Weights of a small GPT-style language model, trained from scratch on English Wikipedia.
Size: 9 layers, width 512, vocabulary 32000, 62.6M parameters.
Architecture: no biases in attention or MLP, untied embeddings.
Training: a variant of Adam for these matrices, 480M tokens, 7322 steps.
Each number is 128 + 32 x the weight over its row's rms, rounded and kept within 0 to 255. Layers, rows and columns count from 0. Numbers have three digits each. The size before them is the row's rms in percent of the matrix's.

# layer 4 MLP up, 1728x512, rms 0.041, rows 1393-1429, columns 384-511
103:094065121113159152113137180174121131154166088115186166149137128139130133162106148099197148165227087151128133116127110125186128155142075101155160166149104139178092105154083129195160144125105175145139138168104129154096118155150174143119185165146056164139176118168130123079123136117063076195113074091134202121084134131117138147119131096137082161126114077115073107149175159144116143165144
095:100176136132113135153055216142063147156185108094116178074154122109214058134094138168186150136119106117068124113074135093119132087136116156187182110103140174102149128185181116142097133115106128118071126138165107099103090125110144070147077113127152161147068106176124103139149135156082143130111088161131088095102112110129164072118091105140109144104143101108147136193151091078061132174157
104:150145145129137150155126140101091111123151098102100175143125161178118107118122087130149126119119121115157177110154134114185077164195134139137142085068191198139093124145141162126111138120075104197131081165073028121148102103166092125204157135126129093149092095180127113093163153168111126137133155067095115143125148112158156142079159129155135112179115091164150115093133123088162194108084
090:097140100161117142137113080099143133143116108131130182154124136130123135195158109137138100116158101135077090115108169154158091111111122122168098120068122168141097139171134131138133109141184083208107130134122157139142143189125126096150122119121089143080170102119147127169113082067155050143109174098183166052097131084144177097135135168158134125116093096143174061095140140152124143189159
098:111116097108142113105224139044110111130090127149124173157146123124154071145109165116117130097117137063122134100129168190107119150121129103140155118142075068175088106129156143084124064133111154076110149127145141099137119119137150187134186135140093108153125103054149104096151096144121117126169118137132171106160136082116142133171110141111120103132126128151142120135198146075124142155074
104:108136129164138093171160111142116161153164146153134187122111107142104195168144139160084115115154125116088128178177212144181129087111155138093118168145095160100116152147206145104139113086158115115142070125103113094018147137100142187147137131137183110063143123159123117124133106138131135117094064093125144149121175142145161104216100087137195119127178090119094106109155155185171134148112
096:130142134136148065116133128147080099143147136173085169128118145109081162134089139126121126092153087129199172108094090145055141127107134139099113116148163078099127146103134147156132142128117100110104147165092108122114154170132136150096139171160157142117169193152126147154117119090086126137093119100115144133079166071130144124153110163095078188127115160074147125167139137125161182105106
107:168126111154121134088090139085113168075122092104124182155149139107092134100191138140106116170102165160175071112123151123135149093196138144122104138111107148167154098058148058103095100128115118130122123093120194148111155111125110205087091119128187197120115178141174203136081063102157159143112088174078118074106171113101094144071077146139157082145168182097173144117133140111112105098102
097:120110089138154130124167089076037114111169107104180092175045131101148152159102138173103084160167144253095078134111111079110138124122101123131130128138092096155132130150153129131133091149129091104169147145151113123134153091144173140156116110177119121152094135170125137067129198076155052137164114122166114123159082157139091106105094136133138161122116132111202102115121080123143101126180
102:124060098089115074143159103133133147181165164166154108108172135130118160198119204142100077133186107125109129109128158096124084121182086107083127067173204169114141111121151168211061102149113116111149110170127105111122150170108117127111126126101149131168156156085140130153149129111078095159115091106201104158141108207120055142170173118199053100138106167133178092158152097183124136136111
100:161079172111145108108138087146151174097157164102137099080110173135082110129107165129078121125080070120077063144117171119183097113149106196118114117165153120138140194145114111193079097141159084112126156145157110156178172124114133143115139137124156142106142169142108168123059149154138169074111142127148096112170130146098077140188077083106195086175137140165137170131159130100146125121191
105:089138179153064094085163167160105194119143145090117114159082113088141174120095103098155120162109129076126139182143099138126142156191111078149113095030106118137152056109138081130150135119104119140047074138155101118103133111085107065177157160174128155172121177106199124136102142115113140122087131139118169166177124173111110035170104098151157070121184169112126100086084157179116096188125
107:129073042122118180205089120186162116150150109098161195070162096117166137170129102131135159167139144161069179154102111178151156130071110136127057164149134101127172083152136115079141072106077168146093135142147137110119086122102181163129159137140116116088094131146141156051127112109140154017164060140113123115073139100120097123087141156164161103069132066109127122171184155151152105161102
101:166123012094188147083195132044133149166186074104146061133140121107148156126117128142142121193099098130175150139139117144144139141160090098151118131128124129122163160132152160139077076147120139090133155136063066138099125089124138125162147104135135114157147101111195169133129155126136120110038101081184098092052111167118130145125142150177179108061122091046162168147103156158122071162112
103:140099121156110096135130118112102168087132118171071194148147131125083081128120222140118130130115135098167086118144176119069163118114147155123096161078105133164101158075100137121153166138140113098114131121098091168155092134137070150075148147134174135135160120098134097110076087138120157136136168147087116117147159168089136164165076122115163136142091136172122082113198172089132130093094
094:130102128117093150151156159130179133087142161127178164142135121132168143146167059150115170156076116127130159127129137114083154212124166158116132137093076088115115108180134106113164125078086157107111122090113120085105120128138128132116115108094171105135171108128156105115163141094106134096162105127108149087135118129079131114186146112124208131146156130142126152051098158100176173095141
100:105135178119158121089188118140179072159114151151130167191053113102152108124113121119182110147087187091141100151153129143133123129078123136176122123101115083144088025151115117183178135079106094122135065136104098126134138094201167063140135117117143156077143136169141114087127089120089180170145138183143150156116133108163105133108130118127176104151123085171131149115110132110072102144103
096:145160119154098137141118086115150146084111126117157043118124127157154157161178180167149107138110123089104110148115095084129137092160119100154088134081132143198134128086138079110139147140109091124114126172168068096128134115063127103134136096102077086131122177055108156163130133109119097127113145132090140180145192149077137101180108144228090115131112137162098169127143127171134136073132
104:109114096093123110153077157078126124080143125180100079124144103129117173165135091124165137085143139175169126097183107106118040117095131108111107146098196094169162098142070107097119124162120109105145165151141090117109101110102116125118169173171084159076142155088159124115150171051104115135090120173106142085084178091133170105136108146138099140116115159055062118220126183126157152152169
095:136149128143170161140138146112107122154163197097150077178118149099151096136184128136115160073122144059160149117092136093106121129103122153129135122159179168092133139135119172189130184121174101108116146129143201131062090164140138100181138104155102131132134163131131138075105140116143143181119147147073194153136114235108106136093074127125126118139089162174119122119095087102133101146160
106:122124112088167162140097108154106116109159060110136129137135123106143167093132128149150212111163166149121066099137169140092155097149130144146126149062100097154105088046153082099101180133039227084155142123153171101083105171112127187127139094165149125126149115151133133127124138171070119127165103138111146141156154161163163080121139096120201139114162099107122131151124115117135101155139
109:144114135107136135098152084041118127182149180108075126091143126132129133123141140106147063152146075129143162100088156114144062083131093094110075142175140105149119128104120180140116071142163088143124147130128173142139188150150157122130103151080136097114100125127156144150129126174117115112091116073146123036132151194128103165123139084130097101141103120132134164109150132109136108094119
089:164104173078110103216135164135108128126131149167127164160165109139111114097086167142122134122144141144162141099115120124093128143162112117105153119158103095068121104097166127112112180146141127090136140057230178108072146162144192168174142142166068127129090135108106106216162154114133164050218110107139060117108114117116152150106093096150108134160133153144103122161116178107117151153113
100:162092146116062099126114110114162104168130120182156152190127138101086137119108103145202114127103103153124156117156141160120117099083176199138088137215134143132111102086126112132168181123124154083138114111121158178134191143152112103118098120116157082095094167081076165135119144129144125131102155135143104083145154096129075138104112086140140146100166160131152098118170127107122101094090
099:130160122116144147137127098149104096088140167137166158102142130138059161147144185137091130146098120193117119068157098160125106070166130103105144120159167139093112191110189106130152100138151128187101144138141106117087131129125174102131187185149197202140157140196148113137132153167119089127154146138143104137119118153147095085105061146105081167122146145127120130194068138143091103125160
101:118118165124137144093146118114125222099101159181137081193116160165098125117169132107176032128138098068091119121104139091104197147122168151159126108119103146216153138152171102175156156092122113143132073169109180092179125138157176161117094125094145122098106239140152173122165097156138130131048121128098160099106070094175185164161144164141163142167132159200123193110066130138115045103104
103:171144147177077084134159141086127106109107080159120142142087154148106141155144129162105121111078129125127160194123122135103102080087123171115162122116122075142121120135134155103162129095177097132146113131099157155119167078147126127152127116173161121077141132145133094149179128093111139152112129161111127163171080160135155141154139116147122137116152159125072132120102156154139120144117
099:079143132165193108153151097116139145081080080179127121089110181128091121202184183192097103100135114167113135113120099135148121120172103086139103149097160171086152120133110123132131103133160137105085160095102162134175125112042169123171098100105128136085177149136108155162095202120155133121159109103174132158081129164050173102139146117097100098108078082123088145093152128115147153139166
098:173161149147098122092069069114114178073121118141116107105123178126053158129073093134125107140050153148177128111059118123148067071147162125087172092118149136123147168112124157133168147159211145142135133120091113103120125124080114125149153159155036136155146118077126143158077094126171117086128105095132160122124090090101187125171119126099136133098122138083114143104156114085126146084147
093:130142065131128150145115142110073059123093149136162137095191131135111094124164136087139119164096079144074131182137162088133103085149128174153073145113156165107083163159131126097121124084152145142161179118097169163152146102095120126104102142187135136162079104172115092133146147100147113087148176109155120140139134121087115161107116154144086116123058093100166151089130078138124174114128
086:125128144122083142129167124163221145114103146126155134164099090090111115134088148163074145131132069097135152185106142146098166112124121166130205182165110124054133165151164098113151145145155118064150136102085130122123172143119154137134147083168158164110143238085108098036098094138087128081127150117102183136194111074133092123147104127121131135099155159143138096168132115142106186157094
089:089167128134142133120172125093195139109163135115148170136091080126084108141072105121147135148103113060172123153146133105122171132144109169103145094098186122147158131139129092101113136132168113129148109138090134134139076157210169115113123132083126152130131143121128120150188163174116120084165086133180140079093118111158092109139130122159137122140131077146127107138100137104165104134160
089:144185060121157077126163093064093043119101144138082153167099118116159122129110050148135181097091148123100108080155202116085133110124122123085219087114131078103072180175184168112135143169125124130184125132170106110130071127109135193154124148077170123127189104130116138167163180122200133176088149120147109115179172132109113168078208120057099146117149124156118172162161128082129181114141
096:162129163075091129115134154045145106145049171151141103171138106128135084063099142111123134153105086077110100197103171111113125092152197136167162081111102157163140105161141122108140141115135164101134102084142139044131153179132100067127147144101184088148100126140092069135113100177141161118126084155108160208106144092131099144168179074151107120095110108101110140098088113147169127179145
113:138124075101106121201129150106116147131149149173106162140109093170089167150126092136177177182111146128123101099153145149102142166093097129090060122147121168153135151132128121118167028122118183153110185208152144181099150135191125114087171141114137159083119115116170116081153167214123104091162127152086120113129115074106076135145116097092173131144132157153138131170119152180122127143160
098:094157160108153127099119132126160059161134138128101134162190114092122081131154148153112154138173146083141112087156109130070104127110153117147188112098130090132038117090167179137175079173077167101157130109127115201123121143096141138125114178134115102166184164124098102239220150144163155145174145140088132167168132084171176097145115100119179113126075164149195133107103136139044128176110
104:147115171123134126255113137125133188150147100037120114135108127117164169161153134139092132197172123141126132111145089143127108034141093070157115162087087167088127143175135152144169086119129124072137157154174136162121093131168179157093071096140150105102189164133151122134065159122151084120120040136076169119166133119123118091113135135130101112154166103083115150177124159131169095160132
# layer 4 MLP down (transposed), 1728x512, rms 0.0377, rows 1393-1428, columns 384-511
103:131094095073118122098149180121147153176111076186158092094083149144156123153155109155146124155181073131122061090123127118073178133087091108083115202138109139121122071032201120150128160130116124140183157111143088159158132149136161097117172165091134149128165144159150097115094094158180204113115113108141140147142076089149156131128124100131112089133104173098132189147108153131193136150102
098:091098177097094088134134117057122101143108108103137175078140133152090159115109162150157122117171143124160139096126114137181152109138121090163145153134116093132103095109120138124180114100125119199121131175078088110112169103137172158106086045121131097100080123071176196123087125132197103116136165149122122112129095121145059125146129141117126112155180121069105113149099087239199165075143
105:090114130128169168174098160100178133129134065157150044151180064115139121160132150168037150111112157153077182135076130132119139154158109107106105078109131168156142126139155101125182147054079162087142157141146110060120118109122168127123117134105089195206120129100106172095103125135142094125116128087147152155147140145130101091103145151104160142131122135097113114118094151121131109068124
093:176101163149119121084097174138141129113131091124114119095109138124078132131074117117149118154128172120153140114161101102107121126149162137145149102180159147130155162123124063139153097114168162090216142084145109172094156125148150143133115100090115104200087161094130108114114176156150157154117148115130074190133143133123072130110133135094094150125143131062073140131156179089132117091136
100:093162069108094136136140134182095151135144131128111139207134122178102150105190192093112086083098141149185157135158131140101153134176098163136155156156152110069115136152171178087132121124142182046147139138154142121104121117143086128134169140147098141131122146084087051204107178176145121128142128091124149159188181143194142161115133122079109095137144106114156113150181127119150124088143
107:064117095090165118151152135111164237060133131156119123097166187082057108080143099041175129122114133104114163159130150168165115116139131143143150160121151131099098184175077208105131173129167122125096134143090151108175126187141157148161170135205180152145097128112098118108121156138125135100110079098110136152153144152166172054063064174114171125162145142202140121113121131120147145163152
099:087177130076179126101185099103091126099087075182110144152148110178146137146117143095109150243088124157113152071082110144107125199196180154100111108127087162051191104133109118077171160074170164093122127111122141178132164157142086044157098133116149131138124080128167156176120143166066136147092208170138157139115086149141183173154148134124144118126123152138125144135101134142158151119071
107:129143149153165119142153101111116127071122104163137100138151147115087192162128160079177109154171142086118119151111111133163122091096117066112187185152143110076161134114092100153091076163133133084134139134113133143121078163139111160083086106134153137130119080119160178160109119188089097114113123117133147194136119054111133167084133138110122144154119144072076056168060152129142088131129
090:101125161098113076128137168168170101102124089140156175138134122148144092170145130077106178114104141080090152137162164171142155188176176138081099113119160165111123090149126088120042144040058178129155100134143142070136123109143100086080157126099118150131150115100119066160081111192085153098123135124118163135056154096128158100089129102148157081133114139144120110160123137089145133145116
100:141084130079103162083126169149115174141155107129101089140073152133105141114098117119138031095187128112110094088132110103138170108111094090131191162159173119128154163107071122176134135219116152132128109122090125096129096152085125160098171191132097081134148105198111142081138094138172132151127107121106103115126083123146152146093130106086194149155134161085127125146097106108158090087097
100:156126205072140116151159146126123066166104123149100127177106167161141106090108105099122060104195133150074111126129134119122146154093142116213126145120091171125144092113139076117192146151150138089109100185114160141120149141089211080132126138136146091112068136165118098116066127094119100115102130093101152175147201077121098143114130090115127176207166117119113114054113140132120105090168
102:129156175122107191086165140142134104108093194159135125140186123103145114139166094142152089168108196051122131148099159169096161152095138181166108151150119134133117121131175105141117093082132081153102154116141136133117110049124122129128153134129138132112161172111143122128152108129122127099098147151153154139116118087142202120162111167204103103108139167137116126122196122094067136155102
090:104131143146158126083165113111152119144095144138110124212174115124107149081127201142092116103099123146144103140147115058119084144149166074137148096095135121180109071094102163145140125000157118142129134148061163134074164137137108137083153119105094129113121140114147151191114136129163150165120125105146125148135142168136084168145085154134096154159139162114150062141140095111151150122107
098:136118086123154177047138153127128126139112143074114114131109067143173095190106073120172138157123099127126138147139108137133149179154174154146107118178181130193125187110120123112113147102160119117106127087094150167137078117148130108071137130102148167165167165109164124171146160178125123125129089076158155171046120125136108101147138174182125111176032126076118123122142148166085109162110
100:121159170089123150108175131113131172160219142156099108160099073116077169214139163093076070129197125178159143105135124105127149154155130102125128117170112156146140208150118203107084164138127125110129114155081128125161130167098114092146113138125064111139133095108146151118125134112152060134112099117117195092135125146155119140110090160111111113139130057131097138146153125188216161076178
098:143123097121123163076137156163088111084118076163074097109130121113140100124163201118168134203138131107166127101161068153129149078129112060099174114129110109131169113131130126184166093214117130147109068161119167145128107130130113136155154099073139149174155101147113134118128139114125081133142034155131079153149099146126105168167080119087072122120155178124136179069110051115116085155139
097:170117139146080123148117135104130122115093077103100155157162110134090122130102119131109097148183189122148189143138183104175131090131127119147146102202143134116101151132112139106095146173120094060105159134055128098103028164128167157124098147153132134115174104104159032146144155134136167131134111137181125106089116161087093085115155170130110070111064157053107090153147108146118097145163
097:173104115161164116116157131192142065173110128116131124174123115148162106091131139109131131074135164132081179117151193102145114201114051139108167124124126152128118202132121175158100106101097102121113161154140164123092136144186196121135128150186120097102164192153107155147107119129125174123179134166057117137157085128178163069094153122136180097124129129144121110160109061129108120138067
104:149083132129140115152129135140152173085141145165160127153119170137122183099085118198130106162146122125038091134119161118075168082088092159064144106115119160075199151121162091149185169088127115102132165120160106082108186077099134151147082132146130160110137118148101130120186064108146115109095105159098188110115123135113144086172147177128130167148126101148172091114128144143149092163093
091:133163153054134063132095160157134171069098103122160116129128131109124197186121111087105125097139110133093142163202120086141137148146171140129121136138111133103085142094148137132143157255131144123181122113143097136108151088128064143114095154130122079158111137099129126195135083106187120090155143151149122205199111078087079132182171125179121150147126157056126141103127147109115116122111
105:101158149161120160211152151127101168100173116167174118131144151221150098114131126128116127076125112138145118137147151140160110137099134073141157195064152131206108115128131160131128108169147106164120084148140096105092108134111072106081101114117095104132070113192144157126060120127116145118084117093137130141172168102118117128151089137142064082137183142132129091123125117156204054155115
110:180181084129180122135139135157122174134145104116130120101144117092178115118094124145113168124086136129166067109124126128126108109130155163132179196103098173151098160108105079125074118232154203179127135104042145145129121181070109125163134153120140157052101130117106165144131129162126155137130099099122159078153129102091105104126126085191114094083147133095141115044125150155101129115137
094:161127117093168096128108091120102123149105133109107105078099097147110101159144100137119094080175140100115074099108099142185123119100138118113157159073190144133091118104129182151139104210078117130162133149120122163139117147109152151106137101160145125129092144102162076151095161138157159126075134105128145085122140084148144141156063174146188135138120091189061133142086127181131098083083
099:072152131126100157119144106084080196091137107166099116103116150139166072069121169133123104116171149156119130078140143085047115217091134080134123060159132141130122073136091168158098106102133130102103190138177094138098141062118116089132130123156123103124133091122074076105102164119151115168142122158161150147044109163126117125115134159153102119215169035170069123123163117147101095142251
099:099117096142144154152153091104099112126117056127145112132121066213179104172000107150117170092122068111140172098147129131139176118105106105125129150121102098180138094129134137161083117131120091144137097161151163112164098100088130134106176120162142063154099110138116093157098119114157110144161103039102155149177124150098127115096075109152105174171123139122086104122136083143109101120164
101:178158155146149165108113119111122198114065184130125173097103157162125203136140149118117095154185148167112168104153141139099143111117153095148090167099098180164111138151134091115142130194131125137109076122067170157115121070120096130141112130133109090128126161103129174167172095088105113156139120136177138144093143165123103144148144087113155144125193151119147142154110121058145180162139
104:188095104155093116106086093125089115139128130116138149079176136125088149112125102145111134096149109084120118106081097115139085149120165140168141061119147126141147132133086163189116141178163095103120157184136143144129149136128112101153145227106168153076133132149099167096102137108143112158122130060089113135150131149153107129120087117124156083102104107202132149111139136118111119157124
096:153075122128097143129183131154216121152149094112087165168111118118161132101128108102146142113134121130108144125209099148154082034125102147087138145120123127187087103087121151154137142088098168096148108131101130119137133142164122124105075093109126116077089095157118156104117094176132153128122127082065104111211140084165060136111167137102115121196166194156127115084082110132159115161101
101:119110109169133086136121125158128137115160144092134079111108161148153140098099204083102089103111101088127152097211119060132068138106142093145080092152129106160128096122131156161140121114160079123085114179095123121127179060079123116123111093039081148142142126149181142108120122113163127158112110129130067171182165104140063168157075152158133145067105140112159113154152122116131165192137
096:134149127070120115118113142082100103123155139142122100115104163167163187065127114096171116145203136090168131109132093179108127181131092117188130163060108139131131115121122105162142116154139100085132108055160173126123160075173142092147097140146082106118141094146192147163096127127134108068140114067137121141125146120168103149112116064106101158110145120114081143189149171113113160180101
090:163137120145123137121109171148083119116158158136110107112122148106108212127150122078095126102122100091153142086126107135187120143169138108093130131110139178099098136175101145179139096255170108132118058160092136117136105089052122125186153141095114150139099122153116126203123130118065063157146186160151121137133137133176090097128141121141120122164158094095075096104182070077143151102143
089:143107094161180147168164146121098149128134134139170161112195146196162102097153080168050134104096137183171133189129180117105121154101110115125141117137149150096131104141180174180174147101139117128106145123153115151119150101106117139114136113150129126037170157123111157081118138105137128171094150119162044101165048174118133118099151147130163113111126138126121079079205107134100139192067
093:112225093133130112142107144157122162213108121174149141119108147099101108136122139119134141146170096146138119140148061126134129130138099087080062200138097125145087071154099115095105075095117156117160083151125074140137121098128172097091124146110071115140097122172126155109167107165126112151120170136067166043089123076161104050100078130068136075156158097212110146136092136138082138150116
099:101197117150111191101073113152168154111157079177095138138168132125103115184122153172155070166124146137111094109129105125158107110160103127150181137136102105122118101121085096136086132094172120163188174099146095140121155096194098105144125184106145169130211072144109138146171142163113073120235142189161144118108130171132122104106089130064121119129109096077115068123158082096070144115222
105:120120107171085084192155128086057149140142096132095127088156132177138147115166103083073122065114150164150111140163104114127107094120134140112115091115117106132129203176170126118110149179197102168126161147180155184078167147148103133156124140143096177087125124114144147086155114146149136113121109074131100122180143104196132146113157199135101113158163098113168149140096086092146138104154
097:187093141150097183162195133107127179101115141126124132163050142131163134162185123124148133101038126098123148132135049119150124124126088180108118148121099136112185124175146167161134116126150116180083139121177156101128148097175102121158153108129122122172050089128156103000115075115105111093113141083158156089161139150061136133105092095105061139159125128168101102152102092120094107135112
# layer 4 MLP gate, 1728x512, rms 0.0391, rows 1394-1429, columns 384-511
097:106120187095069094172199097123124106145097137160147208090182126145115157091094161120120096144090115147135174118153097175115174062196126085168140121131114097154108124038125093167094102096126109104160161074162095147107082115167119151148128108113090137138075141101079142064091093110158153100145075136132087109111102114106195103157107127051092099087255154139148108131161095194126134127174
101:104149166138133136094133114093145093146136193167125154133107157134150141104156131150146170145135147173156126148075191145107156210104126183153090150162173149115133082123114089112101118065137106108075148138108162095133146118143182166110106111185099143162090129146147118125108075158141109114133159099117107142062136111132131142098137197173164100094141182168119093097161155121103138100076
097:144117144153164094138195180104149090108178116150140089157149146101128170112130167143108121101043088103114175167078153105143101129124135132157157164182149124135124102162055162174124099139155118031111135112119153185101143096113162117119096139112139152087096155130123128177107103047115131136114097179136094203128124119153097121101143090111126148069177182128117143126159104111135093110158
100:124099113148138124162135137128127102124112155115194136133187172162195118119143117113196208075140154140060090200123169150151109138099158196171116144075161123155159128177106116116111096108138142079122089183163122090123112118102123126134145112104179059121134141172112150110113133126122141121158099165218128142085168123085131087150170127204146110120157087117126133146090114171106137139175
106:105111143082204164141084136108119119187096128120097092185171122194160110122132100148192130157126133178135121109112084145133141160103223171180127111150096098133060112136122085134135136098134150090103204121140162127100069184131144149122142152129066126110131106154147150114154166102148160135149106146107145135095124096093129104100114083148143168087179170083178132138127183114169167100082
093:152100113097110099108166069155151192115126115211134074161124134132106156153174114131109092130106143149157115091092103110146109097073162116134158130143115087102126091143059084041118146100146171103096134093087138147163151077219075136149102103099136128186124059075165215150059171120179113099109122141171077114155106203183119128096178150169172096133139140103148108167123103206127140103153
106:152037135158110179169113082173135083139164148097168130116094096138124174150112110154184110099108076122164148148120072201137140073094134136131118100229089113116137080172153095083137086066091116101113141146150077108173102092078134156118148108118089098118133070085106167117098149138131142153154114128098129162145046175144155150110148149128127033155138107178126059115158200097145117146130
092:140093123101125125160077151183134115094097107165150180111183105174151140158154097099108218139099149119143128149148151125134128135161135126142121138116182112099128129144103068118024142108092211140143101125138121102072120053148086136063132118100162159134142146128140147136117083168139186131137103138104136094062135120151132075123132116139148069139133145120157118114158155144162134126157
106:086121115119116111143167121162086123169103140113099095134178102104124154113161174157130099089178151107092149166140088151156140108179086141122128144133148112143121130141102096132113095094124123097109110146098113159096076086104161106124160130105185198119132150110096144149063130042181148186153098167155125171151159151144125119153131114141149121093095145119157053128211090142156085117107
099:086138131151134115138146144096117157113123200087171151146161123111089083149106110117108109109069115106139182167064088132135140113199052155169092113179174151153163042181116138095124141104137123135055134128135101160198169127164136142099174188141151113157101111120193145043094136161122126157194153130153111111159129130083083169146126105136196097120118122109112123148148154119132153146110
104:119076057119168121148121139136125117060062129145122137107170107130147167079186144122113138104113156149091157118111157121139112107088112138155120144210143123139146150130074109084145075072102117134144191120163144147123076075171123167070093108025098170157150072114138118102108139192173134132132077170178133176106100110121140162132127128143095131099130134142090177124177144131133090102167
100:116148153138153144065148123111139127141078157160137137210164147109142143074153165169125103133128139145179126168099108060140078108144140109147103132132131106125128075107083138152125151110122111127106166152095166126111141161148077133090171125101143118156143130108107147168115200127192144255124149143140143158139103181152081160187090132128111134141163149102155079135118095151121114125119
096:148143186115119079184068097144106116102084123132154117119151128093124164153147154154105179134132079113112113141071116122123114104092081171216120130128097129095225077137118060134195119066127119183116085167111135094119136096143101089107116131160118121098142180188113091116121108076131122127145093240126129146112133118125119059089095132117148096113152113150172123083182180141150131088095
101:125134180125160114115158134150153170092109101180139132110190133142137093147156174103084133097145153146104167152121109183170129102172065145120075193122078109120169130150131050146095109088131133105127116136147176064141142084144078143086118116068147127109151185125189165132097152131160152129167159129203172121187144128064108116146113108145107137087142123146182123100190176116209164085203
098:178097152130133117102113145086127141167129118123160161084135130143114123126121055142173130097131134139124081143129138103116096123084156145163096111144142151121198153152112115135043103136131179076166097107203158068116075102151112079131105109195163123121154095076075148134114181182111187132144161151185119117110090130095137134090145170160115176132134109116165130137203166077131165154144
100:109144109118089081177085159128144090153189163141229146085119099154130085143089155216119134172175104120106133150101157110143112158092108127110122132155130142190136178108127094124103185111085152083075166135153125123106051128113133123102087128115138090135116101119134076121112205139120118197158140122167075131046118178090109130097124163089103142096113093083121086121113161154102109106153
096:070133183112119136096103120202165133088112113093115124123195136130172170142071173176121091098094200137152120125090118152195099149065192125164078068097185188176140104153134086114178128142119099106113165089120099093094090112073105155096136078130056171080151176128175134106140181159163128115077114105138125170085158108151089113106087163153130117061131109089117125144138127190158150084133
103:148133104146110138134118078164107082117101134079208144183129110118116136121172109119106111160094137181094163143089130162175115125179196157092148125151122180108128183079110098154068102104185135133105102115159124066162102132156107177149114096101172151132104075131133156128130223201130107149141166146136087144126120150116127089102130094120133100122171110130241082109156116154172127175113
090:082120047181122144139149149124126106201138161149144191149130118119189128122203121129109106104129153156169158118090104165140149117132077093149153152174149104163155141174134141187097128071170100086078138097091147137113084152142221090127128102157142131107105183129131136115110190136162157193121107125101165108078120185136132121107108171088148127110111147185142089154109112164143113084182
099:153097087139113146174083077141114117119144060092173134086145099000096108160127162197168094158180161110099160124134098121092122115111167158189138117211129152094134153108116159134093080129098175165129140098062160106130100159160125171127173099161149186167130087127161135128105167137146155099160059126155091149105102147099081087150098094072142067130068089113133173147154113172149150112157
106:177087118127191110103124122104167121122116147102115157136183149188143152109151209145150156145122083135080167149171166202164090123181177157088168194115183180179127122099104070078103121082157140145112114146170134075062147055204100115110171164119135145076098138081131083146139123145135162125124068122156135107153172096129032050107169114222119140094171170166178116086204170091169138150119
093:145096168135095137129186113145113091097153059119153115180175125108164160099128135174092137153142140152089168124118121137127133173180118158156121110189109119134183141136132057178115130118178116102142140110168133094092116090140088160134119174181107091114116160120113149152159172137131125095183118155138107173110129125122170132102084157154107117104168144140190122136131167108165107158103
100:106139143160103117143150147094139090174101149102156118107128160058116127142201151139150134138111130145151117135152134120139142186101117161174162134131164105161155096104139114217132132093152127075070127139149130133178067122159103099122092214116163127084127109150155168171107177068116101151162115180159091110121159128147124185136035137143156121087065159141170109102170155119150106150148
098:108175112160171116106125134178053097164078162169137140159156143188093186126074145131183105112120165147149139101130069181154109106101096145124139137097210097146175155069081116115074159116143172124097190078089133128181114131142162122113146138113152121149029152082114185121066107128124147144098140121142112090114106128108094098097121136134129100098090172119163062107119137121098181091087
098:125137127158064105055126120152165133070143174202096044111115111108191133094130154143111144121139121157143152209129123111073222071125100129177082137124172123154126154150111042096115121088091144103146140145149093126154117042170144133126114125140103108121044107132099106156070133113155133167126146208155134076122147104136167125148125135139135171139200145110114109148173143086060114094161
101:111099118122141169087152123153120132127117151175116131182144102175147182096133102154159113116089084111156164170085053129196097132137114197140115122120159193089156114213160126150144115097166092175133111139149097123150074143123128117122134102110151102143056138100138095099105133081154177109102124162099069095105099174129120113073092101155129112166114174127123158132062119177079190112201
097:099173140102148125122076128116079109106110175243251085084107153111093103160143159192120098110147148147190132168072147103146122131120092145118044128166135126107150160105140134109133083117160174163059171143109103124171176122120103089113135151138115125142144207119138178071081141090110151135158074154228108131040124150068111103125106096111150082066113105086165136149154147141152121139151
097:149103118167098083101162105117114196113110105122146105105146148155163152145150186151083118154113111155106154128118118039163118173127121072137130089089093085170112160108125161134142196099109110109088085198133133131085134034101112120095124046173078142094146181150149151100114114130107117127209092122110073193142107108132113144161127163181153161095162111101164158162155090194157105151095
099:137060122161181119191090142130138139122147088080129134148135142102087105080159140118137059114119116189170139068187115116127108154130121136188146103152210140115140131109116109149101120139105143156167172143098172092084103130122072125148130133134149110152105123116164152130172170127137147152118136117151099098076152112153124160099124173191125102127073085106111069145146157165186098130169
090:097147121160094143140127077063184100119102113086123175171147113135105068155109177158155127142104157084171109134160116127077107103095093193157104151143124105164176110074108156112129045138108117163093171087140170117172061171218157133079128126153175103142111121114182110075181107163120127123116119111126133095128197148112173128097139127150140167102158141169170118183092143196095135115120
093:141090082162135135070161129138047167153108145194133134152142129102113152163141145100098076032120128176179155140129129113105104137106108124124105158117089082132152110139166137129103153126147120112140141058143123166174152135102123148128155122139098088106097126134098102192117130173062123063130106122096190149154127110210097114135129210126054129125163113092127120136118122117119132154126
090:111086074132130136135115075089116113087143182131160114103141139122166113088157127152107165136103172129089151133089153102155071090133159175134159119092215156123141138097116096144164171126148157031087155084125131116131099091110065179143093105136213156142118134101198144126142215057192157188076088185193103147168145199056145176139116165173114090121163143080132139141148126109197204141170
096:080184131171135084109131138135183096139139142121119189126166120132125103109179187167089088068114092195115102149159114175117107244130081156134139162125182115085163109106096149152126056164137142085101081140160120037168121102125150087143127129131169167155154167135144112130099192123136149107124089194127088099131192123162135139140082160083131155085181093132173125104097101158036097162150
108:093048137138124156147140115145159152134156148179138163127173107108109117124157121114208148177101099115127151092157158162143154164119122159148037157143147120154143095161104057122128077084177159132083190171135171125091108107201160101075136130078133159143112076108147144042134191113129143100211135109159122101093135132086087106128117111116176118102095096139192148151143143159174104129131
093:062150107159134094112083093128131074176152147140143125101255146117117107101088150131072201164246113143159131123095164097117138119130160089158134126135155100170131145113139120083119130105086236104155158139111086180133107126079142119086084131108120125121134124099137122227165137084168153132159150124126101179067128112151116099104139167133191111121160128088231138102166173173137172071133
100:099151138166184142068136106179137126081170081054128122115139094105120119132144135136093111119129121114184143144095073084141163133138098137122126116120134136165183102106139103153096070082140113122141160129150165154139135148118141148120054130062181140135113147112128206127078106162108148140106139150129166182171185150077106153095154154176150102101149099051114114160182155115075074152153